config = dict(
    n_layer=8,
    d_model=256,
    n_head=4,
    n_kv_head=4,
    head_dim=64,
    d_mlp=704,
    vocab_size=976,
    activation='swiglu',
    norm='rmsnorm',
    norm_place='pre',
    norm_eps=1e-05,
    positions='rope',
    rope_base=500000.0,
    rope_fraction=1.0,
    qk_norm=True,
    attn_scale=0.125,
    bias='none',
    tie_embeddings=False,
    parallel_block=False,
    init='normal',
    init_std_qkv=0.0256,
    init_std_o=0.0,
    init_std_up=0.0256,
    init_std_down=0.0,
    optimizer='soap_variant',
    lr=0.00617,
    beta1=0.95,
    beta2=0.95,
    weight_decay=0.0,
    lr_head=0.0105,
    grad_clip=1.0,
    warmup_steps=43,
    schedule='wsd',
    decay_fraction=1.0,
    decay_shape='linear',
    final_lr_fraction=0.1,
    batch_tokens=131072,
    seq_len=1024,
    doc_mask=False,
    z_loss=0.0001,
    train_tokens=330000000,
    steps=2518,
    dataset='wikipedia_en',
)
Each number is 500 + 25 x the weight over its row's rms, rounded and kept within 0 to 999. Layers, rows and columns count from 0. Numbers have three digits each. The size before them is the row's rms in percent of the matrix's.

# layer 4 MLP up, 704x256, rms 0.171, rows 452-523, columns 192-255
092:512484517530511486535499512522500483508557477529469515483501533505501493506534477499531482475508532507522443510503524519478510515492475497524446502493463455519493481485496456485423489504495495
094:504502499463484491521512513500508515467465500489528491543491521487455477519532495496536537516467484502532472554503505472526522487544496507485512536474470534491464539493518489491465514449476488
101:506512505471470506518524474518567537485505507537468506475490509501515500493482495459496526491498535460528477432500469530544522483514496505478497451483491527463512491525492458463454475492492487
098:531498517498521518500494529558514502501498504542502521501520464488503503504574503519463491515503485542516478516497511473453485477492517507508532492477527495519526497424462503512523518501475523
097:545527490496544503529505479491477547503509515541498463536465496476496488511480526458527494480521451459520471493489511471532508506490517484488472484514559500526525503501479531528517498497486541
095:460492498488459537500491499512510455512443500526480491524536506526518491519514500532485542494512524484508450494533507495466475490498492493481499522466527472468463540495519502495500534441499478
104:460475504489502551499508549463496481544478499546513511511469523497518497471425506509469514523481507486502508556502492488560498512472487500460562502518493482490457485505445487525464523528511492
100:553485489552527500502467530490476481518534507463491482494457506478488521505467487505497491464506491525505456542574471520509526481465523501484526492491467470519464519510559514503513508491525536
105:508484526499494435482475475514534483511517536492485508512528482497485565528513488494503495511515504472519509509497554496518540496489480458505465530522500510484467488480496486540514529497506495
103:510466476487476467485438482517500507481496449508521459477503521538496488485500469492523505458514510514517452499488472500539546504513503512497493527477477501454484542502507476513507544513528484
098:497546505541531477472492481487516480493525493503472452582499519508519514497509535508487452523530471472509497457528509500466518555489482466493479442516451498459503516514456491487518529502464499
092:552505498507495537499523500493472500524498550496493509502507509510492535492484484487488489506526484493477485502513495497425540479533521519498490516448513501473515466519440488555508471514526499
100:496488473505487502512525498523504489502505508462474458496495516481511523497483496537505494500490497427509507510478460469486528522523507450545533495472467501506514494534496514502558486488529485
101:500540490500489526526557515494502519513527496509500536520509490510515488525462498462475543543529521498460464506483477458507478490506492497480509501512505507502512476497491470533547481493494492
100:476486511473508459531508485468466480511550517511517514445485515499516498487496509470508516505521464516497536496496461487548511508467550506488488501449487517509498486511507518436484463551505498
103:559482501490541532480522476497511514507529485544488483499484506499487473500479536516519510517477494488503512490552503452519478494478497500518509544511447482474513522458503487497508491463485520
116:494501480514533473529536504486504559497446492480485486550484496446480491495542478486511536499527505503474492509533455496506478508526503493550477492524488464533471491481489491526488465496505487
109:495504486478459501491505533514463481508489485491526525562493498526500504476480481490488510480521520462482496508496517538466512512497483490502496457496531541456521482481547475529496519541497483
097:449495501539506461492566495466453515550504466493492502467514491475493503490537524487462496459526491485504503523474499513549499544517547455557474465471545484486496496505496516479537486561531482
102:496506585497521530525475500493502504530520517531460539536525501524516477498520501505484497551522499499468466497487518496527487469490509483513497494534464513457499513505513508537519533477508534
096:474523513479516502506488490483520505517479527518483487531451528469526502531494486516524520544523486490506489495496529484494522492525433475479524517482455492485540493489506521567481501497492475
096:519504519472496470476509463490511489525493510516531514497472513481502477484535529523516517527513500501513496485532466515495477519463532501545500495453539537537509507527484503519531487517523484
098:464528470485495479464455501514517485491500503492516499481478504510557582510484493545518448512514525515502553472502511503532478527506567506449511509489500487489463435498512526508508522511517530
100:456468495536522529485470551520460492534519527498486490450503508508473505491500483492490534491465528506488465501490501505481491513499489473553472546513495543506487510521507519477542491489512541
098:475449477497516451512502517486537493506459505513519540515451500547474502501523473507481445482513502530473470488525468499475482511505500498522471500509504500451483540486519489515473470501487485
097:513481453492497517516498470496510504483490502537510545466472501467535522543513536482480484514469479536520467510489476499517496499499461501467521520544483486479488502473481534492500471520486512
098:463479488511483491482477520492510502515481495526509507513463492571491506499523497561535500481494534495493493537513505492459562487469499492481522500512490525452488493443493496540509478520483476
092:504484490470491523532473503534525474507530513516481476512516497531517497530501488529539489474523499528524524486544461549452530499453497496489497494540458501527480485509494476493520504495513466
099:478497510570506512480472539529501483523526498552510480488500517477492536518551489504492452513456493543491491520452536514512524453524496515488554522506495545484521494491521475461537496490497537
109:496525487522492515520515496533513509509499485521523518506500519492536512494519490488524559510500521520519484526488489470511473527475521493512510489475465508489482520518500505497510470493496454
104:511485459522528513461477509505491569491495501499477511516481534493511483528463523472524470496512510509500515508507510513497478535530505519547487503520462503518510493528478473531532489501523508
083:549487497509460495488532525475476472538491504524471498526533508528493477510500473493505518548486518534469473455550468468464489498518493465487439492507480480494516486503514549521476518510494500
096:481548494522511519465516536493475523550518456471530492443487489498494466510491509474440479523534486518507503537486520450485533493509461496540536507481520515536532469488507496499489464503489459
094:468511553515509432454554502489535531505463550508511451490514522536518499475487546495497507527524497525522472507518510509491500468509512494501492572468512542482487457514523509483492529498517465
102:531518495471471525495433512508505456490500503504512478497529556512531543512495496470482499435532510473486451463465514474518513439489475498498437486506527506475524513538511492529465518523491489
100:499504472481467465484512510531514463504500502498458528505492483470522489500476472486526495493478512523490498479491479494520491510506500536454529504545502492479446569498491464473480496501487506
098:459489522496530526496486537522500495507476481507496500511456487507530480486482487505513501467476490512491478512487490506495511488480485501495512548530492501494517560493531534531531494494501531
103:518487503487549489508554519526478479499444498518515480479516510459526514516517461497484510496524488496499517501499515562490497514484516494508476520459514455483498544463476494535486483523468519
100:480493491505494468450515474513500479528492494546502515481490498496482501512516456444529484453529501497514483490495523488457550487514488516452551476521459515506506553525492511523495529509516458
100:490470474529470462512506487459501492510511496553516525465489464525519495505457485501524527496469478471486506477543526463545483485513515477510510518510487517489523487491493518514508497541482536
100:486517534466501476506514450529508515488524515480507500460505519508486514536504504481497485494506455496541526456505506497504502490508494438513546549491481485513502504534541501498494545456469464
100:484458461483477489523488506517510461539498530518527494508480501515499480551459553474524498505506456504533507502514512533532531448497535490464503545525531506448510484498520506458537486490518488
100:497457497480505488486555487526520508462511515494455506536536465534533541553476497502464522510445476495461491479514520528542483491518514502505507494505525471474540431511498519523488524474489504
098:500521519520525486488484507486485529458495481514501490539526483494476518542512511509471545503505475520534481506516517484469444457450517469445495520505520479484483557495527545527476501523483522
111:540459490495487466504491496482508467498478490512494578506510513484477497481515521502503530513512538510484514465471518502493489510519424518509537506475502478483460560480513527465499457483482550
103:495515475473503500503512536511509511528524476493492489492526522514470475491456495518508478558477488485524520511471490540508526520474478489493496475538515515475461459588500485492536512488530488
102:506497468527502505525479475529512497481463543509492538511498488519517478506490497529507487464476481533533493510503511498462470516487430527553500489454476538555505527534488521502443509476448501
096:506466532490507505526567517506496475488531566510486481512475435480502501529502522527476513524476463514489481515512483491475504498515457481516511547483527536506496529514481495532496514483517515
093:495533529485461490477495495521494513486512503502482488492511500507468474539449497492531487498515531532465499541455518483494487475516496508498477476491505503546506469520465470466469523483551497
103:473496538456523505462518498484489494488516512490509470450503504508539500469515521504471499482486474501490544501507573514482530493463503505492494486520494495485466550517524515468516503502498520
099:518433490473482512513477496460480465471470499486491485517549514497530482506511505512482504513497516496525453518469535522469496520456491508498475472488476585540507515491489445488484463511467511
094:480501485551491510474509522471517519502502501503508491513549481508557501516503510531518486498504522492498505531490451535501521474500508514486501561479500498519543500522489505517511479515517504
105:530495495523528510496521531533495538483483523464494488504523453521501506483512526523500502513524484478520488466540516537487496527447505458541503484518567495485522475467509517480541457535524502
103:491493499508538575529510534498518484543478485538509490467463469513488501468478473459516536537529501480487532471529493486507503545505511486490533499528496490502506523491491478516498542445492487
101:523515457505532467524520505531495497537528437472461512530491508509518491499509476508513517492503539482533493523492514482520456481494462493502500513493524479464518531495498498558490519498471518
098:509521469517435459493495433535559523493521468515534515491492507507503477517494494502464478509565494534529487460484488499496575487489480486504507499497518525513500511519477469482520516520520477
105:522528539502554535504483455478544500532519516512497506518504537497480499521527523496525505523500545520473540481517493486502500537534501498514478510556498516500506567500478542459534473546493525
099:466540516502506487498503446528459507493480515487540519533521489491453505507500506527485512466516470503503505496481516502501546444516484494520501467472538473466485461523512505509483513507446503
103:495476477466480489493482479505458485499502514512500496503464527497525507493452497489503508507502499475497487544511539492515479521467516531504518534503557505501540486469462517491512457519534472
106:522517477506505481526481485438509498512510498494484488532476445534537518486504485471475533479520481466493503509529518537536498436485503548503514479506464507519474517526489484500437494484497454
097:475530485516486498491491511463502433524509461521476517502523547480511518524478539509523488465480483490487503492515498505519496465517538513479496479509491492468509490483536501531520525515508562
100:496449469508513487524503459506483476483429515550540515490464502485503454498506501472462504511554482480513490469520518559517499507483513544491538494494530497514459489524503455464460521513458519
102:466535471477521502530472477496506494479514533546515496449490510491497467533503505472504483510474490517484542497476494471488505506476502512516505527492581490537508491460496518477536503511503498
105:513525484487492458473500527494536484490518453535490452480491540500528478490483528476491538490513499515524486512475494487516528487496486477504524492479478553526503477498549535483484439502491500
103:499496503506545455495518474495525500513491492526521504521522482476489507493556486498501483553474583521528489510499518491522483463523509488536499478489489462543474472509467509509493496496516521
105:511499466492508538505536516487501482537555524498526513472500527504535484485520493531475467506490495498451507520494504453497498473491488460465490484545444535490513532494529493522537473536453483
108:468464542505504473505516465453475468507465524497458510498486493480540491556502485535425535516437491472490507462518533529490516487520540476502530514557551514474504512502532546512506525531522494
106:542463553483510511510515456526493492485484519494449521509508540482478524470522520506508535515518490476501494452523538464554501507484521491531493502474443495520517504501527497467501497511433461
099:513480509520439504524475466519460571477504534472544511517489513448497534487459519534480513465479496472518538518479523516486478485484496517506497528526522477542506524545540447450501478481503507
110:491475527496511469495517497452489497513541497488498491498464467527497488528544558523500498495522481477519523540473475479456483474467438486480494489514502514468484496543487532528519474509518491
100:499493501483481503491503515503498458475503496509498512468514508500500542523476510490482536526523486494533474514557478523515470502483534536468508489453513474509488494536531487542469497494477520
099:550529461497501531528550516545461494532488519494511476511517534467496507475527499494508510513498511494510474484513458492555485467489492465507504502582470504571460503489496500494476491472482519
# layer 4 MLP down (transposed), 704x256, rms 0.162, rows 452-522, columns 192-255
096:520478525528528499482532509492488473501501525458476495480499453518500511495494490507506572469540509513482500482503504546467480489552510471464514512502485465456517503495500486543524488530477484
099:516482496561479515499535460500486555482505470492502477487469468504489487486479501467508454493510462472500522487482456475473505473499524472530433488496490487454519511492515521505472560488494524
100:511502490503509514479492491508504464516504490479494523537475554540496500482494482475507491511537515509498517478477520474481499521483506491489498483488511487535500503459496491497494534445493536
097:495470499486535501534488492511448549519532522452469521479476575494483482489520495477507526556494490488510519494471506504504469545491540512501503490450460495495538466483522511512449474497480540
103:495467471462510500508474506453469517521484501452471521523516496464506498503505472524498525545491471494535477499519486549487529515547464482500462521506458480524507492552505472507479479494511514
098:514467467497514482517513532525527490501499500485494537464475502495491503514458513519504521496497518486525479538481501490476496470539515498530524501558456505514492514489517459473493572508508506
096:511572466527514496513495463484509472495525550490482463529542514508489497542504490494480465499492517530465512500516503507474488486536489541543487510510494476486543546536498509533504494546509478
101:479500531495501518500481507514452480506522502521532501473435509486535518490481523509481503465490474493537479480477471464472491515528548502520493503517537464477519492508536455484519481492459520
101:519488495525496483477488548512505528519485503539511514513580532488512480525502488516464523500497537547496488519493516520486501513459526551501511498497495480481496482538513496503529497492533523
103:517528480511436488462459528488514518522445502481550519539479464496514510483496507462484516500505531524494509514482481485516496545481501504514507503498533481484503538472519491536502480475498545
099:485513517504518473517519525472464470511506510509490500476550468498506509505534510511498555495459489488508493494483500488488453499488518528528528484504469488509532476520448479519485438485534461
100:478484523543524508527511530514493554511513470486511485518496482504515475498484516502465502548472432466490480501498501541522466478503486531548521531541461509497517452493475508493471499503510514
099:497504476518525507505490489473496523481484549520501524484544483490473473511513508547500448568506509514535545517480476509470499496503473508520486500478511497475516526529496522547494509481473511
111:525506504481545483478483512501469511484507498496540518507499502520469481508529527531510532505519520545466460536503477474504459508492493506534519517506513504518545526506523491508474514484547508
100:515504488549486499449511484502518500473520490524508496454517550488510483523557487514482546494469538545511498536519505529455465484529490496463517534539519502481482526471461514510501495529504466
101:487519483519488499479487499497515506511516530540480537550488495458468486489468487475523540493467497514483481529493495508460530508469490488505493437498492480502513497508516506475496446502471515
097:483520527522538500531527513523513453532464532508518508509525452489486503497517475503489476552508491514493485474515493453503493458487494547493508544479526467558514530480426507470517504500525498
101:458465495529542442486541488493513513542488500510535469504539528500494474502535504522486505492520471453546508475514493499485524483505470474515522479504542543507466497522487470523536499520545520
104:482497527484490536523496500539504502504534486493503481540546522454515490479483483491525518507468458487501538461525485521568466492520521531496525498503487538508463527489476464499494478550510526
093:506456522512534479483515534520498545510455457507495503479519508555505470527509501520556475509466485520518506494498484460484520496505513553508540503526505505526457506480447532436509485477525503
098:532497532501511499458498485485521462485480467518467516461485482481479430511494487489439505495455482468480510502419478499537495481502502531483531515514497462481548500474462532468479494508519469
102:529515495525521490492471491498494474483485476514502494520492476532513502512504435508548475495488503526473469491493471507507534512492473505536516488460480511483531485514492490493476475529507533
100:550441470512494501560492499544459501525520504527457515532535472497459511517468506486489488506504486521504457553498491501485510452498513486479453473492490532496520516488478497465527492484505506
098:512517490485479507550542487531491526505526507494468405500513510479483535512535517501512493479489492522484480495508480536515505521530525541549518517495490531474517511519463488498525512490503472
102:493494498483480495513524472525488474516519470529570485497520556460459507517517479508464493486485479496476464531535518442503511496483488493516498505501487467478505487528469499461476510495512480
100:461476465572495523474505497513507492478500497487526500489517491489499540484524500504467478513482505516542514509483453457456490491498522427526483487473503526501517505496491522531528508503522523
094:501505494580477523496486486462518540516497501488529479504483500514470515506452506502506494460520483513537538490495495545467500530534494487457502505511487492472521540515511536488498505581457511
100:443500498464512515495505506539511469508514498516471472482521522482536533486452473485511486485490541500478514487521492512519468462512478516486506497551518537471534505480500501454508485500491527
100:489451481491505521460519512512494508508474489499501530525474473529534470541524502495485531503508562516480524539497442482501502495528502489448466461485535516482508533504512487484499488533507475
096:525490560498482538491475522477514546526455479454491520485530510547472475463454472527527488500485473498464472491489510516466520469498447514475497496508503503512466489483525522526501484520523522
103:510540524496497483551478529515510529470489511511478510514474474525523530449496516475491479511503487552457472519468451519530538506518518529493487512476506474512515492500500520508523496488455510
095:470443448491492480541498470478497493529527508512487479477465531501493503476528504493522498507497472494509472527517490508508527480487524495539497476491519524449462469548483502507501535469532470
098:511531496468498504463485476480439517465533483472499500537510513478459482521502489502560507479510515514488479516494499484491527497439505492493509506520484487502522501521485488485500510466504507
100:490475462471522515482493501504530526478494512482509501516508484518537512527502464541505463493502479529511495474494474504535475472465493491473494522496528505490511457454459501494477431537488485
101:465493546490503453483492515497535446505449465456528482475485486504474485518447463473495517473507457506486494466500479524492501471471473489457585521537483494558508524544508538492498499483531498
101:502495526474514476507480496483518516448508479464509485479446527533551494494488492507515484490514533481505468502409523511498491493470471445498470489537458509528529466483495484524481474512475514
104:508456463476475525486472481537513520467485508467510504478514455525540508535439551485485505494477470513526502504526533505478467490488498511515491544470486489519499530472549486462500490509496519
099:526465498505489459528487456480516513480464514478509544528536496505549504524532548459469489495489498488539487497486479479505482521521548454505455522486463506484505503453434502462505514506525485
101:502509499502505495499479467505494511496468508478473511549535487472530516495470475516491529524525485522490508508547433487468518494512479506480515488474471487471531492539515480486505527510508493
097:462494552498491535508473522556485529532490524470517485515506534494502492533513494546523542495489496509478536500487484479527477504500499486463481528470504530464532507500502502504531495557495484
101:472541506503528524508509481521436541512494485505478481482503536517477482531482471528494505489449507453480478496511496485479502510458477537526465520536525456493474470499513510527491503523512498
098:498520484543484485505498530536498519480479491459497461510495498507477500463548488536478466525531512505484475539464481506523488503500480446502526531492474465495446497480485491511462440528471536
095:527507474487470528528503473473462522537547525522536470535508524457483490464510486507503499534470493526498486466538470480478509494480554492502500515511505476518509548520535521471527530491494509
100:486474527461480535519505532508454532456520504516470472504513512514504488528474526505519486483502490489503498559477520511516473553471512516534539528523489493515467493500479518497472476477513498
104:507455506506508453541524521505478460505517509525520513500526510501503501501526466508555515502485534500490485477496510507447540495492518495474483495495449502488528506480482497505491474544495537
102:492517510482481536440498513497470538514473518470498516512519507509496512498474474476473514513542519497471499526466517509488529528498498506515479496428523469544471519477473516495482520492449531
098:461513490494457487501495485514528509496503469499500485555520535510467501477511532504470477454477471513496532489490508522518497531475535491519448525468472511505450495524518461478511495521474519
095:485512498547534514523495476500464518528497494490488509542460511516495559500538500525473545492465521515538488502478504535480464489524537511528508480523517517471490542487526518514524510487499521
097:512483475501491512500468503501496529443493507461517497492522569489511493483497530485502509547515472461532490501538442452528505495516468516506462487527473491482481469470473507521518519484518504
100:524472578483494478506488502532514480500493483515522500502479535507419473472525472484470518495535469502506484479481475527514502506508495513467472436473528520501566505470463517503495507482510462
103:519452497494505492499512490486489490487489456525509543508456456503500478505492583504514508488501501485501522497480484521565491581504484496450469511491493504502448514466463504524485502479516512
097:504524529504475497492522517498528471517466522481494494510438511538468520509526479471467500445507512572534513503499514497545536499494479461503510531468474507459510510505508532483491499473510484
103:453498473480509479501472547513512487468547512529497555528490545489465549509493469492521482491496521517551539502491549433523476511455486512484537520508558528497456495493484476531516517518507506
101:494525498482506551513523534540500472460529489483521489509477527470531475526473487550492480477545531474506510481493496510523489498487487503500506488493491533481498492494513489526478507529519462
103:504469495498522497464508489500477469526496489518520492474499490483549516507518503496479491451487443512533484428509492494515540509463509505486450464463538500509499475521469504514470484519548510
103:499465500485489466492502506517503552477511469517498519485549531501511508497480531529541485452529508486505521541499499481542472498510462479490497488486498536508535496522460514445465516567496473
101:523506500455506487484502521509497536486517483487469477516543499505500514528484509521489477484485457503511474520516477535460492505478502508518542482477535501456457479477543502459516491441491494
102:463505493543466554513550487474490531498515519504480489444511538459486492486521524520527501516468462502510477534522525537446527475489488499487488495515508529498505445500507511499504487502532528
098:519501519533519501493515519518522542505483505491567543499453464503493521513500503507446516524521501519523497482467530512431510471501555516495448485506443491494477512505487481497463507476476498
101:504551539504515483504506522505519500447515437486512454472471485526508486498477490484503477502523547503500522499519483514516473487522524517567507500490549502518525449486525473515515508495471482
098:462521509503503501483491492496500527502521489481458489523481580441497494482501487493466465456510487479488475484479501538514500485521499498470560469523487488426534490527482494517529499539444518
100:539501489499464496558494507511553502532446492490486475547483451509473514477487473488516494518454470567468501506462507503501473513476524471510475535477482488493470522545508499515478499534505509
096:510527479538528496498519477501496510520533495450539499476479509523444517495503558497491451461473490509525489486570543508527489537522515513484564521486488533528519476517475509476492510539506535
101:511456545498550517519486506521520537474516479463479506529490523501472539453499525515475434486494472531472526477541501508503507513483501458511496461527457498532485500481507468454501510448514523
104:533582516502501478464487489514466530467502494492475471454486463518494498496520449463467483537482449554486513485473510510479443500509513511523529495457498505471473508503468504515530491506529516
102:516514462496497513512454458516455535505496502540524498524476549529505523501497460473518479488537491504486501482514522501483466495478528481519515487497499450576506494454519537497526502491476498
105:552548467502496534533548503493493568470506513447507480532542547469473512519526481501516514470458508515491487537457467499478487506519465496528507518465486489505524504474475487507529510491494523
097:501465485543503495494499486484497551509517491513500542473479416491518509488497532525520517507521489479502473491501516506501488497516488498495490492473503532496456544503461516456524501516503492
099:505484431503508489463477523518472506529443486520503544514510480509512480502465491547504471539516482469479504472504478530515520525432475487521430495478506517520490528499467507492489512476514534
103:512503523466473543511493520471501496462518546514549524499535466484516530514533512499503513504496501518513513471482511482484496493478483510538445468498503524506490497544477498526499490446504521
101:508480531512478501509497495512514536477489511512501450481481470465469518450487490515510518524492472491492480528500480507497501514528508519477483497502569501487436479518485489527486527498494493
# layer 4 MLP gate, 704x256, rms 0.167, rows 453-523, columns 192-255
102:506478507496482504455528469454461490536504476497508462498495526471506505527500473492546491501452471535472497478506465525495551534526513530545489481510502466475524490503490528530483472484432471
096:470498520497434478545455497527530505524552471451509488490505488484536470528467514488517536522515521477533481440509489521532511487477479511502469499479531513465467490500515546526498492475554496
105:481529487497508484521509520476508500535448493506484493482494494491488431529502500485494529529483494525515472503530475493462504500519542522485501525487533465473532500497501506464474512520515521
096:492506531508526523500519514473528489472541484499477480493525450481526517526478461507511516532480532486456538560514506494477488465492529546502471469516455458545513507498495534517456522512513555
099:491506505528472477511510552512544477489504484484511512516509491457555477480517522483508497487527497474492505484473505481486508495508493483445498497532485455498511512486461502522481512513501485
105:480474490526504486477483497487495502534518497473462483482516487544497440516488505509529482484484486475481508479473451528521473505498514543510484500455512510518437495536511498503452500457471561
104:530490522440509516482473481502510497445467486524486510499557510485439524514511490447543509483475478525486507497488503483523470498486446497521474488479482494472511498539521469474477514489498468
103:490532526575499517493499481523456490495498520491469466505516518506516506510524553501481539466508515521483505533477538525507496474513489487462510503517484524511469450481522505518515480470471451
103:499504515486495533471508495454489479467517504495462532471534499542534527440474506504492482474520493489479544472529517422468518488470512491491469507508531506492518512533511471495497516521491450
098:513471465549472516502475478483512491539475505529469506535482520545530495519487545525510567474498514501489466488511496535560486488537503532504520510500496511483472508508481448510517491525511496
096:480486496517548461477487470499471492490534527511506524532534492488497519503517519522539510526509532506504507539523458479492505501491492520538520420449526482494497512468525483524527512485519511
095:549500488478501477491468504502490556539520489510527520460507522501503438527477534503520500509483516528503492518470532508451553466482479486479535502535475519506510515481464515544461514468483512
103:468506480524495491515472505443505508480525507516489479507503493499526495454480512530520513491508530514537511524535505473487469466472518486546503538447532515465526483514503451487519494477518483
097:488533486529488493456449492532500511550503513524484523531494500551549486508473450492468494529537468482509495548506488461492513487467472512477520520497539507498523479541479525498487491481518439
104:515486512491545456512494501468487500486511559512486458525535507479513516470502504512510494505492496521534489512536542503553534474504522495497536501526496568492474515469508479514528554522489511
114:460491520516542510516469470479537459503501528498509481482513466517481451510480530537518518478483530508465518491470535497475487453496513498518489482506516524441526495475475475520529563547507521
103:473498455486494490520458527464536517511509448501466453549476510517508501520504497517490562493483515503489488501523482500465492531509509462519508504503469501475504536520484510506493506534492502
093:466501505493500512490510526524511513510475494539507507477503495536500484466489487485514485542455499528474551532494466500538490479490511531513511509553518511549511508485516556463502520468470479
097:511521514463482542515494463475495471491543497458559466490509492533500495468485458519493508496543495487505505513481495498517502481460483510451490522527468487501495481492453524453532496507504453
097:490511500479485468471532489445451548499495502466489534534505531491558509564535497468476514541462536488505476516506500503524546472501489490507562563487503467504491452502476541537475517471513485
100:464526548535490518529452511519524495460472511501467499498469580478540475459508523472478446455494551513517458525484523501482488505525489471512505495535494475491493501511511504501494475519484492
095:461461499490455467471517490560511486524464495456509493513510544476522501535496530536506465542529493490504469510512488488526510506476489491507496545484516503544479506477489483461507509530500505
102:526517466552468476489542495468497478452538442500499503520498485464509501524474567559526491491515518512528530528495525491516468453531482495523498490523508447543469499505486482497532521477499488
106:504548519493511503510442469521482486483541509489466506519531501512529507526467522520546489489491474555499498559542521491497485512510504508468518520497504493498509462495488493543517532548527519
100:455526501468501510508493525491538479505485458478505470478576505513468531546475457492499510487528525482500468525432474510483546492470486506511509502524520503523504547509486488547454524464503531
097:510479512474441565533524500484504515489542477511530484493504465529464490469520512503518495505494503487518527516509539480492524511513503526513485484540544517479493507493477470501504493559544484
104:428488474496493473514498476488488481495504448484468512505535523472511476551437508473486477502510479538560500485489511496515439505476533515470527487518513525471537493524497555480511520515495593
094:480522532545444486498543486515500449497483481499513491480460492475495514543491481445480492499455520469506480486543525526485506551461508493478481500505506484518506510499482472477483484445523494
100:470503466490490491493475502479494474550486538463484530502497522541504445454492503516451498521506520523500467514536492500545466505503504510496523484524495476513516516508539539526489506545529496
100:504496500460542567497526478518504521546505531487452496477551525517493541517487497510508513553501514479460511511494489489474503499498518530483515531465519506459556458465542476483512519528484502
089:550517498542496508492508509491484465516497497527488494508527498488502500494484519483533509501485525510492492474507519479475464540538523535470480478535506472520497514504536527504525505506491524
099:513514508477446562503540495518505469505486510521494521537509504493521556509579483517488525461501520532533476523541508474496458538504481500470478480499494490503462499489494491484507520494486516
097:477522505445483438509511518532501508458457455512476508504499485501503493510456544515479502470493500514522493520506464476510501473511479424490545478509508510512523489543509494479491435506504478
095:508513505450511512494494480503534457510444499462446489499507503486462482475502544540487505505477497495483484518557522542463533515493524460470544535527505504466500503486472509519497486544475494
101:481494508492491486492511499552514481471498526525478526520516486462500500550478531511554503489510527531513490483482494504500459509518464477478550549517548499483466504523495478468487513484435470
106:488501509505537473514492532497515488498479492533533478490464490527501519460488499484442519500515492556555488495471531527503503471510509467499513540538473473484527497508505471473520482442457496
105:490455450500475503520459491472505485540482518518495508497529528487476490527429486495512506498483497472470477486526473488491496510510517463488507557522538464438505479519491491523480472522512521
102:484509530518513526523517486525537452516486472492551518441507517473532494492489488507500447495477540498531535501445519486521490502522471503507489494466539505538507519457460517496517544538430474
094:483444500504520508513436494517473505524518510503488510434475461487521472544490485440519497481506489541517530513505504522493503516483533497486548454504515509539489517499504472493442491487475451
101:462496504540479500485493520497509523503523532537441480509501449512488511516509534502481504480544497458491503484530488548477464514487493527485543480495507486534511507482457510479484539495507525
098:500524469487481503523528485461531511493468489501480495466485497512477456531541490468543469501490500492522523525519496478520497434474489487491520477487514495523531493519550490483500509504542476
098:508494484492528456490508488505530497442494498508475533458517497520498525514537532502496504513490509485481485504531489486522475541512501540488508487523521466508427512484482515516514541476512409
100:486501506456481470493463486502496509513513467509510468478524500530483517504470517471492441529445473505473491490509516484477510516492504523468491477518531481506521492510501461521494488491536529
101:482470484499461480508477443544509482532487492460462505518462471511545552568515499524478478531467472536492523480524483479532500487501512485461519441526472531487461499487517483498445459490502525
096:479490493515443499506494482532511533491500517455440474467468508500499488507508522453524526474530460492480495476477527468500473491473521476479451534500471500488463502525451508466520547468493489
101:482455481464470529484516520488504494516507506527471518485497514535507472528525524493482515543490521521514482453460535468476530545514507495478509468449482494528504464545453507500469514539515520
098:498461501477509468517490524501527496495537510500441515503522536464458468477478509508488533528537464454498504493487515556461511457515437520473507538503509491538498512549495518501470544503470489
095:506552500491466502499561486491527493488506464483504461503537467509518493508483532460492545529519499458502517494480553469479503497534456541512533528488507494497470506504480504491505485477514506
100:504470501522495515501481500523492527482523474533515528507475504532463480532505495479478495463500531490532540502510516507468505545482526560475510515470497529516465507496490468467522474506495534
100:500476514490534471516487497546492513503437496476519508529501456519459508503534517504502522503505483446486453456486529490506518517475443493514476503501490516497506479504479500523497455484462474
093:489564477480494530527459495477535518520502489516550496525516474504519513489438520475495534508543535527533494489493522480509474481489479491483523534486508467464454498492520455545475486493529524
109:541472498530504505472502484499447512520493508506452506486498480528510474476492518530503486517477543472485516528498524521487452511502496524501484488514491514477516523442592497477471452529476528
104:489509563488509525507486515512498487531497493475472486539496497499432504478496482509484519523538516488468462476521485491524513520503475484463500496483511536498467496479520512519505506500514501
097:496561510481460487464533505508505470457510479445537472447531473511520479527526472493500467525494528485454497491494532461476459523502496501456530469453521461477495477504519506539479489549509502
105:469500523535561533451493540517502558523473533522526462482524450526502461497496525512506485473450524499478524540512508488453503496525484479502530510494484532475493504503448515468476573522515499
105:501503489517466463540501518540517512513507458494504495494522516473501507536474473547473536497492530504506513521501527492469517537503484522476567517470523526524464493491493498510523525500525479
100:521489515475495504477472499545532521477495461517480486490483478478480488520496501485511470510513544539508500523553461484468496508453508468487526513514493473537501488506500494494474547519514560
102:490437459510491471498508485486472479521485469511532497504521513515527490480497478491499477516478497530485512508509494502490489516465477536513549525487493526500511505464500545467498526521473474
103:475524471503518469533514461491477510513478516503570509517487463492488489567502478561505509522487480486479484524504489519488496525464504459484491542504463578508488484498514486452514523458494496
096:524534526478510499476462515519511496507477459493527512541534500498475492530486465510505518533485504452489479494512555459514476522479473476497494568496490442520507495538509472529500481527520537
102:523435523559552532515524512504508471526468503523551517466503492509528533498508498492492527498471467528493525542529504477501498521509525486501499540481497481498471509476525476460465501523478534
101:480484469484506483463484463491440492528512504468536490517479473470476465503521515515535494482511517523498531496497496488450532470512518521492522538505525491451496526533524510482510495523485474
100:504521446472501475525458534498543456481521479496475481489520543469505509510518465534490496511484502520508475527517494494499452491469461515522508537499457507507492545545508468522426487496473488
107:485509518499527488511506547467480515500494474496482501486464486507494554494480511516490473507493528487462485495484457521519536473504486485494494503516468491466504545534508435475484498498523486
099:501516518548501526511508440495497471535481520536504518465465513473484464532490493523496489480485505534527465508520477504472507470518506475488516491524470490524514520515437505501478504547480502
120:463557494507459479510556511446510520495555487509479522472486521481508470498524507531486465470505445514516492472493516488473470508501478491498461516514479489487478496476538520522473524500506516
106:471532488493494501536471488494526464465481474512493496484494543533480502534475472535536481485536488528471538511477477503488492496428496515487521438529506445510519481494494480497458519490496490
100:487533519481489467507547475445488494513521467499510513452473537506464509503512478484493516551515507475501486531524520502515485487564476520471501537477537523470467518529496507503488509515488509
106:452487497507442487509485481514526483475497473492488420498472525511508510503517495519499496473490485497500530493484547479501480501491499526502469445489525508517496490492506532475533563538529459
096:517490519538520532511505485486530490471499489484499548507513517527489534507523476489496506418471516486479474494512464494511459461477496508502488513461555452467480491441529501535486477539493525
101:497469470471487469537480497530505510451531508466528527518500502495502491558492498537504450484495478441547501506530510505478458523521492507483495471438498479515493496504490492470459503507549492